{"d_model": 96, "n_head": 4, "activation": "swiglu", "norm_place": "pre", "rope_base": 10000.0, "qk_norm": false, "tie_embeddings": false, "init_std_qkv": 0.0364, "init_std_up": 0.0364, "beta1": 0.95, "warmup_steps": 200, "final_lr_fraction": 0.0, "batch_tokens": 32768, "seq_len": 256, "doc_mask": true}
Each number is 128 + 24 x the weight over the matrix's rms, rounded and kept within 0 to 255. Layers, rows and columns count from 0. Numbers have three digits each.

# layer 4 MLP gate, 256x96, rms 0.256, rows 0-144, columns 0-95
113127138109106145150041153111121127188139076156087140128190114125133137149163115111151125168143161146142118127110135151124128152171147123151149120109115120142147106115121176098099136133163179149119119100154166172103087161116119174144167146117125147122126117142114133103181115160129155156
102113136069125115141118126127171149180140139141084091100154152101072138169134154097176166109128121145127104131097179103122125152091119078157124126129131146103142107119131103107109108103140112137130123093102154184117106160095148112170124090114172133107169149144143088051147176167139094097
104157124118152124124141114091130118065095138150075164114146125095063124127120128107095113109162118106132136104157130162105097052120078144136180108144144154170152124168129136088081089140138144155118144131154161102140171122151093137107157155083146096111135129116081100109125110057106113131
156161137097138132097117089136128107143207116132085110142135106106119111116135114194156134089139184173148130166114140082152121121135142151107140127141109146127152122101117181134100119130153179145141082125166152103145157150146119107133144117112122083119121161142141117062079158110137090135
107170094114152121125123120086134130133130154139147092164123117165123114122105151054122129162137135133159121069111097124128170177138068136129113125139127091145142138105112147128097143131177148149123137137065156126120114146156108147106160151121165143155127110076098137097141105176138129127
127141113184122122146132101155071155120146130148142129128130126113133096146133135176160167065161126149153131159147148113107111156111074084132114082100092125126156120111096144153153131113136115083100117124097182139107167142137098124158119120137140105119111131108144166140103094133131142144
155137112113116101112152131087085086116165110140133132078108129166075112171149079116145129123159106107150127165101111159142108109140100145150159128136181149135125088106140172121151114097148182162087165129116139127086170123113142164105132124102160143127139112139139136099140137131148163143
117137164131104104133128130129115074141138122133091137180137106136145130130135087105121093146093066107125109084171126093121150132143115137125123120151117146202158131176149125151107120096121146132133107133077127161110124191090110145102145132149138107076146111096095155135114153158110129158
117111154082162138108153085110091115158150135127144124082108172164149143132139124122149100149141154099161146090135137115101119126115133115138119107143119138116133131152072131162124120120150127136153115136115121064135138093142114166156160159126178126125147109147138138101138125139098118125
135094134099114135155135115133129136127154094120097120163110188129149170157123178127126134153181105145139133153136139128067142105104102167149111112153095103125106103114134103112121129166098130109118106120117121129136107136104174110126089099147107126143154108143160111113056124076141143129
141119101146076117088168125135151142135108140119148133134156104121152172160113136137135130114142129115108159129136080093112119127139129127112136126125108112144106120118167150122123134070133127168125118112099139143112128135119151129169116135099102128122137140141110130121074099116129077129
138121110115103122117151104116164050152130126152117138115119108090073125115113160132112133132126186148142155165094100088136091170172139110128119110120111138094084102122124137155100142123117120138109147138106110119147098141143158143146111173110164104120118151130073122107124112179117129111
132101123138144145131108074145122095108117146152093141135162120125153110134122055125142168121119113115129129121134090042145162129143121084177134116136124124107150099160131142108122142131098119149110097081120103085149145140102151122140099186142089147141124123110093142092110112109080134114
155154123114157126164139106129133177100108073116156151154130105076140103119097137142175123118155126125101114128168093126140149157134127145113088118156140099119131086141111111127159140118152102124104102128099121120113115107147118145115159149136130159127111160098096109112127128147104085111
116113124102127158117170131126124129153148088139083089156142133169116147136136143155120182122053127115178132162146122149093124129127083115088167105092122148170110118128131168107069173137122127120117123186094112102119119108170147137108151111133136121085130060125141151107123163132135140134
144108127114150151105112129089099118107127121142100144102136141102110104164090141159124150146143136126090165156065110153110147109090174171204154126142119138117154076156134119126091138151087127145129140122092104127130152129116148120092152169151122107136125133087120127094163105132126148174
160132187150123143107120118133149126153105104140132171132183135095111108142108149160128154137098152147105143131142169112136126123123150168129114086121168127138179142138089127115144152097131136144148141099132142122072111098111071132099120147120158118164092139154097128139106129181129097135
080098112094151152192109151118112102096092114141130168136081138091135156108123137079121088130132125103115089115120144108115160142102093119137145132102149135150140161087109152138075106086168113080126111112153113134080135126100092159121135114106130104116119116106142124118146199188179138113
103123155141115117149140147152154124086129123138153162093097104124097103183118146094120131091154156150156155095123164116153121157111137197165158104121115120119121107139123149121104133137124118111106117155182116086138164119154136110119137114158099102120108132139171131152162147144114144096
111149148132101153085154151149134088123129108119087118092119096141142088115125115126085111124110164156172146078138094157133139145130144134124158156089146116121171099120118087128080100149154119132138131152121135099145140141142121123129132145138105136142131078119130128126101090138126115171
135095108109098113125163149143156146080139150133113168174148113107165127155130111139107111084099140102079112108127141104111128157135075110111140162106130220098149126158145088113130137123165109136086158166129110094107128121119159117085128116138114133116120140125147112139148070136061091132
132138146121078183143132132137142120113113134110048139127118091121119099114169147133070110106147136098142099125124101187143166113095130165127151136153129128143126148118172141117143135128113187161109136164135096095112154156142130131100136082120143128107109121127104102082130100113145121153
172180118134146150143126128148115166091104112108156181167131129111106158128136152134134121137117161128131141122152148119109108103141111068114101087163119124126127134118144115134125101126132168112154133129101172180097128110140168144117110134110121158136093151168123144129103134130110077091
142122102134119109150124128160177138143122164149135100074109140097129135143146166155155137121153117121099098152116162094106133132106106128135125122138116071145091085084114153135132136165145107158115144172099131127115122090170161145133102077145157117129084165147109128127111143146155149136
128180117118129126152101175142127080199153155118160105136122102135121123108136080119097124152156112143110109100104113135150127153121147136135115111161146148115140122152139131118119152121127171170116149160160130174119132112121119104100147133156129140080112145177095123128070152155147070126
126093201142129083105160079099135118141112111182143138118109106126139123125130099134100114097084163135092128122134138132123092094135119162142126112140127125128116141143141152118139139119120122133133108067104098113119123134172081116147177112131155123138132121120076087139133123152128129109
101155140134161119136120110138124115134158177154144155121181100147171099092144144104128129142200121120119138129120175177164109123154121085120171130138142125151128160142113140144081214099141113158101120104101122115129155099102144084105151142097124099169117100122133096133137085126127150095
137149176162122130099144096088101126107150150115111108093165147123153132134129144155110099151112111114145141170122149115093156104137116140149142143129125155126138110150104123129151142111140080117114142143061145117141154152091114129116138148165147161127102115115135123101083115127130119114
109133130127132142124135127107117127110186118180134093104126158123097101125157119140085096090108164126128120074134135103163108071137110092087101106110107126128147108093109118103100116118120098161118173103153108116152133169126168117133097149109097142164070129146126109079174145091141142120
153148125117179103122118156154103141126138128169131145123121159164112187104123094121122146134123079129125126096111136138138133124111123113119116156151160132132137137149139161131153089107151130101109146149106126162171125156140151100108159164116105169132132131111128108095107139102158124152
078126134100133108147134123112100130202111064120152163105126128119143109147145130120122106102106162135150131134104101169102129131087081101115067121105155151115100171098148135121133113107147160096077143104139112139090108115159162101127148117149095105129110092110116139133141171137116151110
142115088140144147130150134089136097148135148132124142137128112193124144090150103136137089147108149119100152090142139126119086105106165085109141127126133109163156075155097078130127144109109158091120120123070149129105134118116153160155119138120156125157117091162135095163155100088109142096
144113138122111134159108098117170122135107126152074160119108125139131151097158116084136142134128145113141166140142145116132135124113099081114126158165119117099096158091113123103164120103149129140172191096124151141144110140153126170139142107136086130124144155141131101119083135130106124125
143144131129050133144136106144107123110084125110115139100118090128092084141124099134095098138133112098107118092144143127139095121159154125152146112098106140087140156108111144165071146124118149143139173105127091121114184135133148154132112127109120140124128134158129086134135132134166156126
126105171133132151113135160095101103158134108106152105124089115072158139103162090109125102115116165113110072095122100136152148117131143117148165155145122122153151084148100093143133173105131072126153140098098118127142123123132132114128141134111098167146127139094080141126109129168122136142
152107112169193113125146113118159151135120154142118137102127153137148137150142120121109169107132154138183125115138071167147147108122161118127082132118122114132137096075124099150118124147128178122073134118140153121142160139168197108122114121147127155154134120131090133096141095161134117131
142138144134101131131146134153084122138102120136142141110124118137110130120128093153118146130144195109155184123131095165152087151115099114112125163122151150111113144132123131117156093117109107109108109139111147169169167094143122106106122136181132121153111118137173130098107159110120113147
182147165160107128168144139125099107102123126140143166124130106102127150143094147126117118151130087141141147095119095127128132121150119086134128157148126139131106115126146144098150092154138127090107124134104124107157076111084125128140129127133112130161102139132111110169114137166161149100
133124138119109135157080114119137179106132137116150127136117148137115124111114133122136115144134123100125108132145138107147139151141127087146121117147107154107136162188085078113151072105084128128124116137143102171075128144132171110108084141154119057129154088107123130154189092136114084159
150131136096156096110119128140116121105118137151113134091142157131127128091126106138151206122104086125126130104190168150141102178164114153103119133125112148096061087111125132128174112144128114113132139163142149139115094119120096137105141149139157120110158084132160145132146119132130142128
128124152134110151165116115107169127148138143084103130116151123100089131105092151112148105093155114110156111147142157155120138115104172108184133116092086117131114131114114106144146120114125161130153135151127087106152126132098101129120148127168149129151139111162138138121122133149119179178
098097151135117107146106141154147129122154118149120117135124149174119107119147137147099129093136162116103152143098135131096113131109152084107105152134123154166156136097116117151105164146137148129073080131120134152150112149149143103124125118141092166163041119139138104152162093083125129141
134110113162111087139114129157125074101147137100125102119170136119136089164138138134138149132163134103136136108154123139143117139148113119122142140107096145116130117126147098134143159132129132119128083149106131070112107127093095106125127124129084156174145111144141120159173092121165126119
137112127094076111119113124171121111122121125108130121128134117105094134187124094110095111175134160117134124087131101168140090092087105088135120110123112130155080135126099136145174162119103121104138135142124127153143143091090133132106129145192098150141138105100101126157140141106141127118
114155131150149160123108095130126131156149125128103155095154122124110119111126110151087112110084129157151158121071145102150151141148100115118103112152127152136162187100091108147158171062080115106141081119115139171127127115095109134129124177120142134121153143081075127109141154144095131090
127121113137123115169137143115112144121135155107121152123127106142154135115114132099153114123123119139132137109141143121159116122095117137155109102153119103120115132138104148147150124154123130150111131104096118130109103140113109115127117122138123117134104134107100147119129143104158119140
119096163104150116125103129105111101108113139117113096089162151078160121141129136127140130104129108152153121092092130137077125133106120110141169131133136153108120112092153149172125102130100090153126092093088161116141101125129127170157137120155180159149148090146109137120191118131178126135
107183163125112091132138127123157102153126101138115128155146180129167117103134125143124116113121101140105143095126119170172148171139172127111125094128152137111155143119112116154078150142149143128091132172153170153135091114141120123106097139107205139117148139139130134114117113134131139123
106094134139090147118103122127156141131135157095141144148171128113128102161090110113103111169147133094162143153098129106128146109124099157124146105155117201109086115107073130129128147104085151168128148142130157102154131138156089136107102138149118123085156154074108160104134121132153189125
119136107148164104139113131140112089191120120133130139123148119152136139150128147051134165111128144089138130135169128116122124149112098087117122126148123159167159144102157092126112147108125158151140109150128141143146170115110110152151120087124126131161146130141165172118110139108145132145
122112160103131137147134128163127142118151146185110141096157100145121131143143196091147095109131147133151135107107123119126123140092126117135119122106120099131177130125142177144088101101129165105104124135139145150094104165156127121148114167109151108132170129116132081131112123104105078137
118132156093098106121148107139077107133131138186120128136166131139098119155125122158172172088094128117133119117154118132159116105151124123156140140128117178098154129090147102146083165185156153144175073110132151136132115150122148145117131135105148135125117123132167152146144103164112118149
138166138112137152137133151106134143130122156079147122118104143164100107124120144120111088111124130140073138132125125122123079130110143123134110106132117125130127147146086156157124105115145095084145138143079083135078117096145146097154178076177150129088151124164099133114131152149150142122
093193114133132141114113117113130113137133113138144164139137133127128140150128143147101124137118121158105126137104065146151083124116103130172119098130141086123089120107144125105129139130129110141139156143133148159124129122106123129085138123135147069131117121065157155075155153160134168094
173125150101108126118104108107132168122171138173133150125126195115173137075157108112147100145156086145148147130104128119168124127118105123179100109110091137144148101138122076115141150113127151133127154122166154176138149127128129126143203091099149066125143126135098154123170122110194124093
171136127137152168150128141122151135162154117161108115139132153143107154144107121099125125108074129116139154087094120167106097132160124136122156147093148115129108125138128134140173117136124106131133140123116146166150143112124121132111146109126133140133123129171103121134146116094143108090
117089150134115144129151123124152140149162113126105134132111107136141111160116133132119082092129167139114175128143100123130177137143132086151104168138110105149166131167144074152097101098126120105096108119117134110113148149157130089150174129102152121133108145159150181115124151138074121199
151125143127134130109085133121120133110095127124138139137155142156091096178173133069148156141126111144128172115114120098067121144135083143121079146114135108084103131148126115149154100118114147105138109114101124123075147125147106096143171150105117134132154115125137133104149123121094104138
184197173094127167103080124122201164151133128104070114143134126156169104097157151168127147151104096131124161146130159153131111116115175108102155147156116127121124148138100155135131092130150125150090110151146153137089124096139143157154097141132156127148128098121129143141118169146126105175
137109118128125116139161133160126115177106145123129124110165098170111127165131089071146132136089120145141118121156135114155133134123080127099146137097126101143140144165119119179091147096152148148123113113113132114148063105082146108109162144077108084104131101127126130129134147107086127149
112140161132146122136127105133128120156135131162142111145143082121157111116165079152137139164169130116087145126118123120135160137115121102154101098184141139116156114124127139141132139142165127118124083144161169117159152122126178113171138191079171105157136145177142136107122170135101136139
105141111103124147149091106132112117107185123113096138119079124090146163151133105136162132114105122134128123146142125158112108144098134152111146129153149112126137052088119132100078133160083103120119125087133125154151105090101136138122106145094103139132136120122121113154089125150178125165
113108106131137100140131147140133122155124117138136138157135142094160100106152100130143112132134165099121106092110131149160135145133102078150097145151134087150141153147152107119139128113126110044132111137126115155144103131132150140093094124194123164146148079084132115117040136129085130120
136150137102113147168157112140153096138140131129144123130104120151101110073159150128118164123113169130144110084122117130144100098100090151137172135103087146178105155121142116118143128127101113131171106130068125114139146132115144123113124126107131077162116114113100141093111132151124103130
191145161088116128117119150107104134200111131173109154135105150156105160095150098161146124150154137169131109150157139153117156164112131063131137130144127157150074159109109116110126115116128136176109128107157127153136134140094124134142130128077170129133121114114115113152148133109131104132
080130144110137117124120159167088133132124139109122153158154133121114094080136105141130175148133118154144087094126109087107046096152146106153170130120065138097145144077144101125135103099123111075116148162156161138091155155138129155129151143106090148140141153144149133138124167139149158122
115125092141147138146155147176124088150121132137139177132092157125131122179143140160150151138103155125142135119098124131132141103150142124135173146138181101113140076079160106149155141110137169118152130152132114140141111112147136125146136117135124099110141116135146121116107116139101130084
122129118169099128116158103101129101133136149154097138096127130131136143121104113120124113140111108092118123071115120131130125092115124112106127127152143123147125135117116126181136109155140134134111140111151122157107124183129125132153135162133107109121122162121101113153129115129119120136
139113136099144201133148135142147138131139137136106130116139106155158180100161128088109165109122108102104157134122122108110121126127152110111118144099131134144159129134160119129120112169088131136094155113092094111123122174145169129118112117142119166134104103120086171118138166150097116124
127117131082134123136123127079159138109086140112185153128154107086180118082101088116110109133153106149140133119161145082120135177128176137137141109136125150174110113110108154097160158151093120178118145102140133088077121119157107135101107106107137096107077133093114149132102166119168124157
131109097149080176105133167058092102164142115113129124089138104172124163111148093160125118130122097134109145106104136101121144181113142123128143126152149114097150158155100093106131106145117186117135148106083092109122145128143143100064168118147124149112112090153079141166128099146132120137
147086119110117109106129112140137111155157127140114095106098143143099128106126130115152148079103132091163112130129089084105114115113118120185149118118118127139136121095125083138126119122150132148121129108100177122168086102131115105101145135136131136197135087156138170157130122107112126129
099155098151154120106104119056129117157157105166095141103134147173132144104092115111115117081148144173103121124116149161084129129109112127145047124164123131137128109139135133084131144065105122139150055136166123113132106117107135157130076131142118140124106128121124151145117123186171126161
123104142123113112113112127210126093155134120104101141119136178161164094132148148117156107085158138126129099153157110148137161179151164094145122120139116147077099099139137118139125138121166109111148145123134142106108090159165135120123137124167118113128158127113141068119113119180121098148
095127167129131155165119096123151163117093141125141085097098138126159121146146119108113122145139134132164118143126156105142121181109122163141108117139177092148124138101139124099126122138137128113126068116131087089123132145125150123152133147109118095129180105164110126154151122099132138126
111124178153119119141134119151132117130156129139145123115147100126142153115132137142084117110126141117123119150104117172121149143147117127101112170182095122092108120148145070123102155119126139154083120122139105135111170165145120101115107131155124135093113146127147113141121088054192111116
175107121131133157152134111145106132196147154206120105128148140147142116115134077125099106121132133142123123104096122153125156179146104130145102164147113106108098125100082104133130112139122115116137146164119123142122144111137178151102104122156104148085128127140159127106131120094130090140
095155153124110127176164113112126115090118144145119101174082107151108140131127131095153129092144143115084083145135152134148100135144084118112106105163150147133141160136110125110135148114106125106067137072153089131117110157106121133159121100128143154115136129171136123067114138142149117133
095121147150088167096131133124097130112139137127114144123147125113134138146100117146128116132124166127133119170177100082135143107121099111134093151084155139133126098142132135086113111154118179155120139147136128127099128128167098150161155116130104129103168172096103150135136166153179098138
149100159126173155132102065098141116144116124114109108136122120111107108125111118101095128119160115140156143189126163122121092142162070084145119109108135155154101110142126134144141101153134127151141049134154183180094119145093104118151150087100119085099146130088124139154106135170118138135
195144125171145124121110153168117089145159143131130100176121114143116123135143159107173147124112132113110128150170136104132167124147117140127130155118113117109103139124142146175178102124134167135130097089096151099132164124129110133069137193136119098127094146117101122118091158167093128105
137165141138124111118074138107125105104145153142100127132130175141119121091113149108146086140130138150129142129085133129187144108143150138151117142102119152128124118095157120120124076116134170123123118123127123099131141127117163148100106122116106088096133147144118060119103113082116116119
148124135140135107146096142152146135134115150105126110146132158104135121115133133159134097145138112176116131111119142145169113082100082124141118132137128160129136128126117075122174141129102114093153164177133128115139150106125142188128101129117112138133141109119104124112151139150153109189
149157080119133112119132113117082199137133158137108098120160113135136158134163138126092150063142115140103105123118108168133147164148122141112153125169137162103109175141125167121109111159110155112118124175097105149165157125110140100111143144093137096134151152152152094122130158142137074179
111118177108123165117130099092107117180157145150096100088137094135124140121150142143073103145147162129137168121122147117127084124077131109183120128113148120077119107149157132131146151148112110136094182102081146113142054159164146150092123088136115085119146150131133111081153147165149124100
135132095146140131145084139159127161108159171117099131134168111103141120134115144117137116085090124135125090120154171109134129090125132134135133122134102194114128128132119105127145143068171140105078125118132127137131139114163134168142121125115105111135138172082127112136132157175106151148
096096119162114090143149101062115169125087113118145131173106126127163133126123147148142115122124133161149151139130111139118170158126158126144138104131091155098157106110143103143098192116138149077093127153123118086128130137122115082123109132177170093147123116176114135146151168124135093125
127103128157153138118096102113130121084159073131099084153122129112134144089123148108135096095176163084159122143129169124135106175145147189134113113113130118147170137101111098129146131114136134134111070146124145162078106096123146120076163143100107104125131116125136067106156126153095145178
148147101114138149121140131124129138151114142100121103123132084134084158132160142128089075137156116129132144099118133147113116119105102141121132101110129132139138133114175138155112150140137148134110137109111157104145126127144106120127147113147138151130136093116071159074101119107115114090
141121095162105169144142141132154117145176137142135121142130123170133162103129095146132118167114138114126109108119178110098066139110124073161161096133121136141128110142147151096137175139148144126121133103130107119139099156116123125115137073119140116119108088154128136130128125106147085108
145142144121092131133139127129174114078106099119163117127144107155139110149170170144096146124154143087170132098147140140163106139176123140157169166174114154131151153139135129125146123150143146126108182124161090140110148118171176096137086140111144106155033123163162089149076106127096075153
103128120123079144152105130117219138165099133108114081102138108137109126047154152143126160128090162063153153112135134147076098077130095113136139176129153140110143086107196124123138125129116120151105136111138152119115108092096053145131125165176147131120118121154142117148122110127170114129
079153177120095112119124107120127131106147135161128076100134084175118124114120109115134120124138121111166094168116122126172126152127128113171127132159112097114138115076124138127111126115110144133164129134143162155102082172133096146108155099143114134111124123116124141079118143128140119084
141164125101129120155101117127111143127113145148151131199102126113144125117156148116155152131102117176141143151160125144123157075140132138115134141121151147124084141111148113134128112067172127144157116140121174089109126113118124159138136154155109147153123141113094087127135111138134092105
124133144164142111109106102159111097094099113184172097124119109147115105152121119123145138126095120079142134132106134117116127120123163135132113139121154099161147150120124123124133108086080117128108138203161143127085119147157147097136152133120149155141111092140128100129055134160147120139
111109134107102110146098126111117100071144141098101100138141109115149115143137114135117101090106118117107166141143180127116147180135112122105134133173133113133144104149102105151113099080102116133148102116110106121164085107142120186121069144110128131162110142120103067137107133124168136111
106117102155110118168094120161136106137085099109108167140142110152114129137156102117131128111109147111123182160153122127102090183139168150120143135134148115137108125135115134101096102126102138145159100136173134137125086104148124165108123132121108148148137093131101116157136117114177137100
148119108100159102105089149149127135126158176111143113130117147120146096131158136096152109107112138122111081168095131063175135109102140139100135101140092124177096126119115148113115134089156156111165133128153166159082117108102215079161162165082126107143142121113107148123103110132143095114
146145125167124151114124120179164131145084114158110101106118110153106157101145135095115145174084113134128124128127085119119143141119127127131136144088110123145116110152100079119123116130088157153129121138140123159068136151137121125117120227116140101130177127119072178129096127057102154148
109099117140135115094137150071081147105137128143177109132154113123148119136124094104127143118098159113132151152103146080126108115125176141099159165139108155125112112136126154137114134110067130102105114115101142116130144105134168115115147105091130132120108129129162085141106130138115119134
176127138089118116176108131117134121147132132123122107161135132109172134175158133127106113114131162107136102105121131120128145115137169103097119137146134127078110109135143117090114117127125143189118101112149124142117114110130179080142126082120127134130141147137134146133152124136141133122
141132116141098192133103104103148123163127151119150105135158084123116129136108153125113098109091115094093168118132145058138152134164139171133128133108089096172108079092135086121124111148108152121143103110160107119114150101103123156127132152130103127149134130138119120172125136146136154149
111103150151155139146135126159150137156148078148132119125155136131166119149085128132136120134079158105181139140126127137121135137137091122104161144116138138149115103182153145144121110139118184100122119170147175095125160097130124160121104102125129147116108118129120139123092136084140158128
126118151137107154069134120120121159167103126114157126128062103129115129089143125145103133148118148154143134113133091166104127106157076118169112121138141107116113106109123094170124119105133107154162103103072158123147061117142122109126108151143083137110148124146066079145129074122155150088
150152131143106134095092128084123118109124119159141143137137097136113103124117114114159118122160203155126133193143090076118121174107114143164116146150091107149099110181110125122155128125109150154114128078171123121093130097148151109134138136122121131110111129121137120150099121118151144149
106138130075098152156158118128109134111121099069098113119157136145108175129152123168116136137105140107088091122104162153118096153096145142141120114118139121091130116109139152140106123135145082129092154117149117128112149159142171102116192120187090096091134123134136075154152101117153163094
151135097143132151160157109109129140066116145153121123120131109177136121140100114108085099113145118164121157095133107125128107149136156179131117122113093163118157127165148105153134107130160119124165096133135107125103123143142135112126177150130116107154104110192102132105071121145151081130
122132148112093164104143117140128157128076078132112145141107106105137169143122131124146123158077158136083116117088117147098093121130130111150141101166152108141064153094162124118156177081111127123126137147145142136140134106136134139133101139135130126118150124159139121086124123124139104099
134123134153142118110152086100115108101139124127127154138111092127120109183104099111120133104130090138148139130143097069152137102153125111096128105125119133131143100150122142115165127147097130138149094121130114132118141139124105091129171131139128149097130114167092142121081120122113133139
148105116155154136141150155109132181098139139112118128129123163125154165155104110138113107131115133157119147130153141108141123117233144154126100128126123166105065092142109113199144167142133122125144086123111137126080159141117134148117101109134130075087138139133139097133130094158119125110
127093131163109153133107175121125151135072133141087116132124114106174130079104155173149162104186125173136113115132131132155156113159100128093141138146162148149144142165100115096166110128140125042164135125108141121145124167154137149137166134139122117107153136139138077136138114178136108133
123097159115132156110126116163128114170107114164124141117121205118131098210149114123122148118118105174192127146124116122154191132143124123122143130164161118083150121117118091141172113113137125151145121125175148113077123121160099138136107168084160154099141116082107158141130120136135148111
093140099136118106114148105111128149142097136129138165131154136146149102176115094120119157116148117170170135152143122156148116141122132114090146101109168128134119090147115159168161130120164116130131132154137155117120168125125121124092134159100106156160100160095159169103102144144189137147
150095164125101099141104120095129148106126152178120131094136103142123080105107100122140132123169117146121130161155130124185137103094138109135122147162132138065108137172146159119118111099082130103132142095110130123117148137081172096155113131152126125151145123116143112140134125123154093091
122082158136084174130141117140138175115122101131080134124200148133114142131092085111127137076142087125134109127126116170110154135162134119105144111148151132165103113112142104163151141159073121150129140163160140150134167131094142146062145121107142166099100117106106121129163128143110132112
131142122143148172116125193107159091153149144174118123151125135096180137100112123133136169123122123138147120114100099121156126098110139115144130126107116084179128101072123118117157156120159123153127112155118174095131126158131137156107121115178128090108125122150148070118124115174093108109
137123114118138152116123119148111168101110140118132113138152109203146099108109150112141148123110111139121145132149111108122068147183153127094170176112129110140130124103129111154059118097080104100168116151113139178109077101122161131164088115118129095203092088120142110109146130128130131120
124152136154124153142126120148121123148142117135109141087135113094158120111128159083145129102155131163143079152129107145119135128080128138119165112107128135132117122133134131117129148135144118087109127088138144121142096163120096145143152130078140128153136111136126150086113127142152107122
107111133139113151112134100163151154101125134104134151126126096117137121139155120132126124107145132110147156156138115148150159125120133104127101105138123150084153152120109129105142146159145115152131111131173113146169090168132123153140123113137171099131119102140125119151118145119137098105
121106118157129165109111112161103141147137141158117153150143123131164129116125158105100167126087130173122080132124180138107145140113122100147145130109101111134131155031132127173120122140147138152139152139167172109104104166157108120117103125145113119144117132159154093093090159153141119121
153111178128115115145132155120120135110117112138129167106159137112115127112121140164126153147154157112107078148097109130099145120132174074102116150144103119137116125119143114132141121162107130121119112136074123171138129110101192109092169108194143105137147107089129122145121092128097090143
143125124170113157091147074192109112114151124114094111116141098091110092142138163119144104094100138140176135119138139093143078114133127131152133146128134139049118113132105096145130125148085178107155086092150139151133132148102173112106100092126094103133144079151106108157104144123125105102
147132183094149130089143157108123125132107142136188122114127162103108122148114139109180126108114182118145180137087122115157134157132095114160132146128126113094141122120140127159124143155157151081126139148162114136190102110115122144125143127158135131119152115158087160123117108155142095095
108132125170106144158148128131109133128130092127123176129119150139108128134098152125139133138128131140130151158102109143154127145141100136106218123137132071124108087109103149150142131094077090161144151142108135114135096100128119180165157134131101124114108136119133103129146166154123125155
120103104066131094109145156092127165110134178136115145106096108115132171171126108094130126145111160132113119131141094155132100169174119140151097141114111157141131150133097099110123072113148110135113131133124125116081108090131100115096163093127175148173102106134098153108126130117121138090
133191166107127126113116135111176135141158117130105139173170148137150114117187147112138138149145157155109154181091115134139047140161135144160117135130122141134140150114151087124122134141150091138131129123103153104099154154113173107085154093136108154153165129097137131130159163134099122113
159109130103119137150149154071133098114099080164152122179100099144122088118116132128139173115173100138122148127106108111145115148147131145115154132137085126142151138123115126150113151124151172146139153147114126133117148134144103115096103160109141129181107112103135130164133112132134111091
147157132119118166137078110122104151153133159140155097122109140113137177122156164150154108169118142173102158109121082160096098110107132129140127123097174130130088145112117114138127133155148140140113113119124093121119128137112125097145183108124107086109090121157091100121119131132160128116
093178139113112122091141107082126145113142089157125084117132135151137114126174105134105133160086176163136141055107125114124105160107102123172114116123164121132144158117137170097153123105140126147119112120106117179078160154162158117091118125151102141102127130153115113132098119139184172109
114124155104157126115072124131150177163153110135111136152145108108180126106128130161119152146112132135128117103106117136131104113119062133144123121119120157142106120154136151125169120149134109103131164110110178111120105115146122099156094145084193073160187153123108149130117071113155151128
187108127125145108130132122130066133110163156165135110136130159090112136155127128132158130097136152157152159098118152157121148116130126137166161125131085145133134093120136147136080154085113160119107120130111101172147115139118114085121104125137127119154138129101114079113162086126144119201
091116118094146166134139132165122103149120168124137180131110105134104142123126149133112111103158183133095140139135148129104138116107081101138124109151168109083100145109185107132130129150161131134128109123121114134154110142133141130047143113095097104145129148127142097125104125114090156134
132139145121104125127136119136133132157104114155102100106140143136193105098111123138153100162134129176124133122116125132117143128167100130168134128169117122095108118121160092111134137101119125124125105083106108122122131107106117146130162130116143126161112127152116098100172138142100156121
124113120130144155177109139107102143157149118166169147115136140125125141135116124097092159059102115124145132123080120128135111143155125107166127086116144140160138106122126128106160102152127204124117126104123130156153195109157096118128118132122137106114133143119119130110118122154136119094
164112171105123158181137165120110110166112114103096110101110156101127159112123104100146093152142093172123154155146117135113129155128142110137115159109150136146151126152139154164119083128112160101159157108085086136131119117155131168156170106145153131110144084118094088123124137170124140147
154136134113110081143131115107127098145126139132123110129101110096114106141134120127066168165117190154114169126132103137178133145127079157122074110117102128123126118132087143097102158078135141124114118115080117138122119140094120123128140137147116148178102115133095143093138110120120106143
107113163110088128121080133115158158127157131105133109126123153165121128123131119144134127136125159105134140145109108090145104147093127169112171127104112166124108170113111151078132117106134177107067116156112145149152118115164114092164155117133148162133109131147111094122127131122097115119
134149125113114125154127168105162140079109105094106099141101108112150130098123093104096140112127099129091138153114082089094090118126061158092122136106160098132161115108113089120112138147121086125088116121152116131138108120141104134140130111160139150134137177156119090148157146101177130132
155139087109128119107119088118166140123106163147174155105130113132088123096152129171114172142169150115116116094097128128134138139104161106102100119119102146150109159116152087130091096124097142150113170145121166151160134139097200120121151106132144117167115112066151136113171131137212111134
084100128110071142154122135125137141137112111149112108127140132130142125142093075127146102178128137115141158165099147153132150126123095087107121099137152130099118107200125142105131159130125112136098103140091109153053172106150126130138141158167152091159160097117123110116153127160117087124
133138121102144120121091126124116149097129127123153123140125154092134127117157142138145116105157104145136123177083123086167120138156110135120075098140117148107185115140116156122143142104127116123128120151135104142119102095135165140088086128127185106139107139118099146177131133117116119116
119131123146132157164152115116152139110114107100089189168121141122094138113126168129091133156105195159158094136136145166151103153095140174118160163122142174126117117112109166125125180153195128111149139135139128109088123152115174135137172151167095100109168102133126081164082149130112152124
121127129146150181119131128109110143125131090146127180114148148119140088113104120144111135117184109150112159144109112121128168128140097133168119101135169131139149156121123140131150140159141110121136137072115165131114123121148150149147092122127140109143122113144118141189123143129160145148
094107158119125102109090099132137090121159121134111097134146135129143137115109101095108104118160136096136166119130126091144105144107116110138123169112114110156125090149148119155119137134101132131127132204125096124086117145147153145121095133157114103160141111153181171134079086137112152146
173138108136111128121158154128110103112133133118131128116131155125116146124099084132161138119134117182153134154080127139145109124155122159172151142115115194095134147133073125133130131098110136109129116146111091110139142122155135184129128152139139144142153097116149066138125095149085131149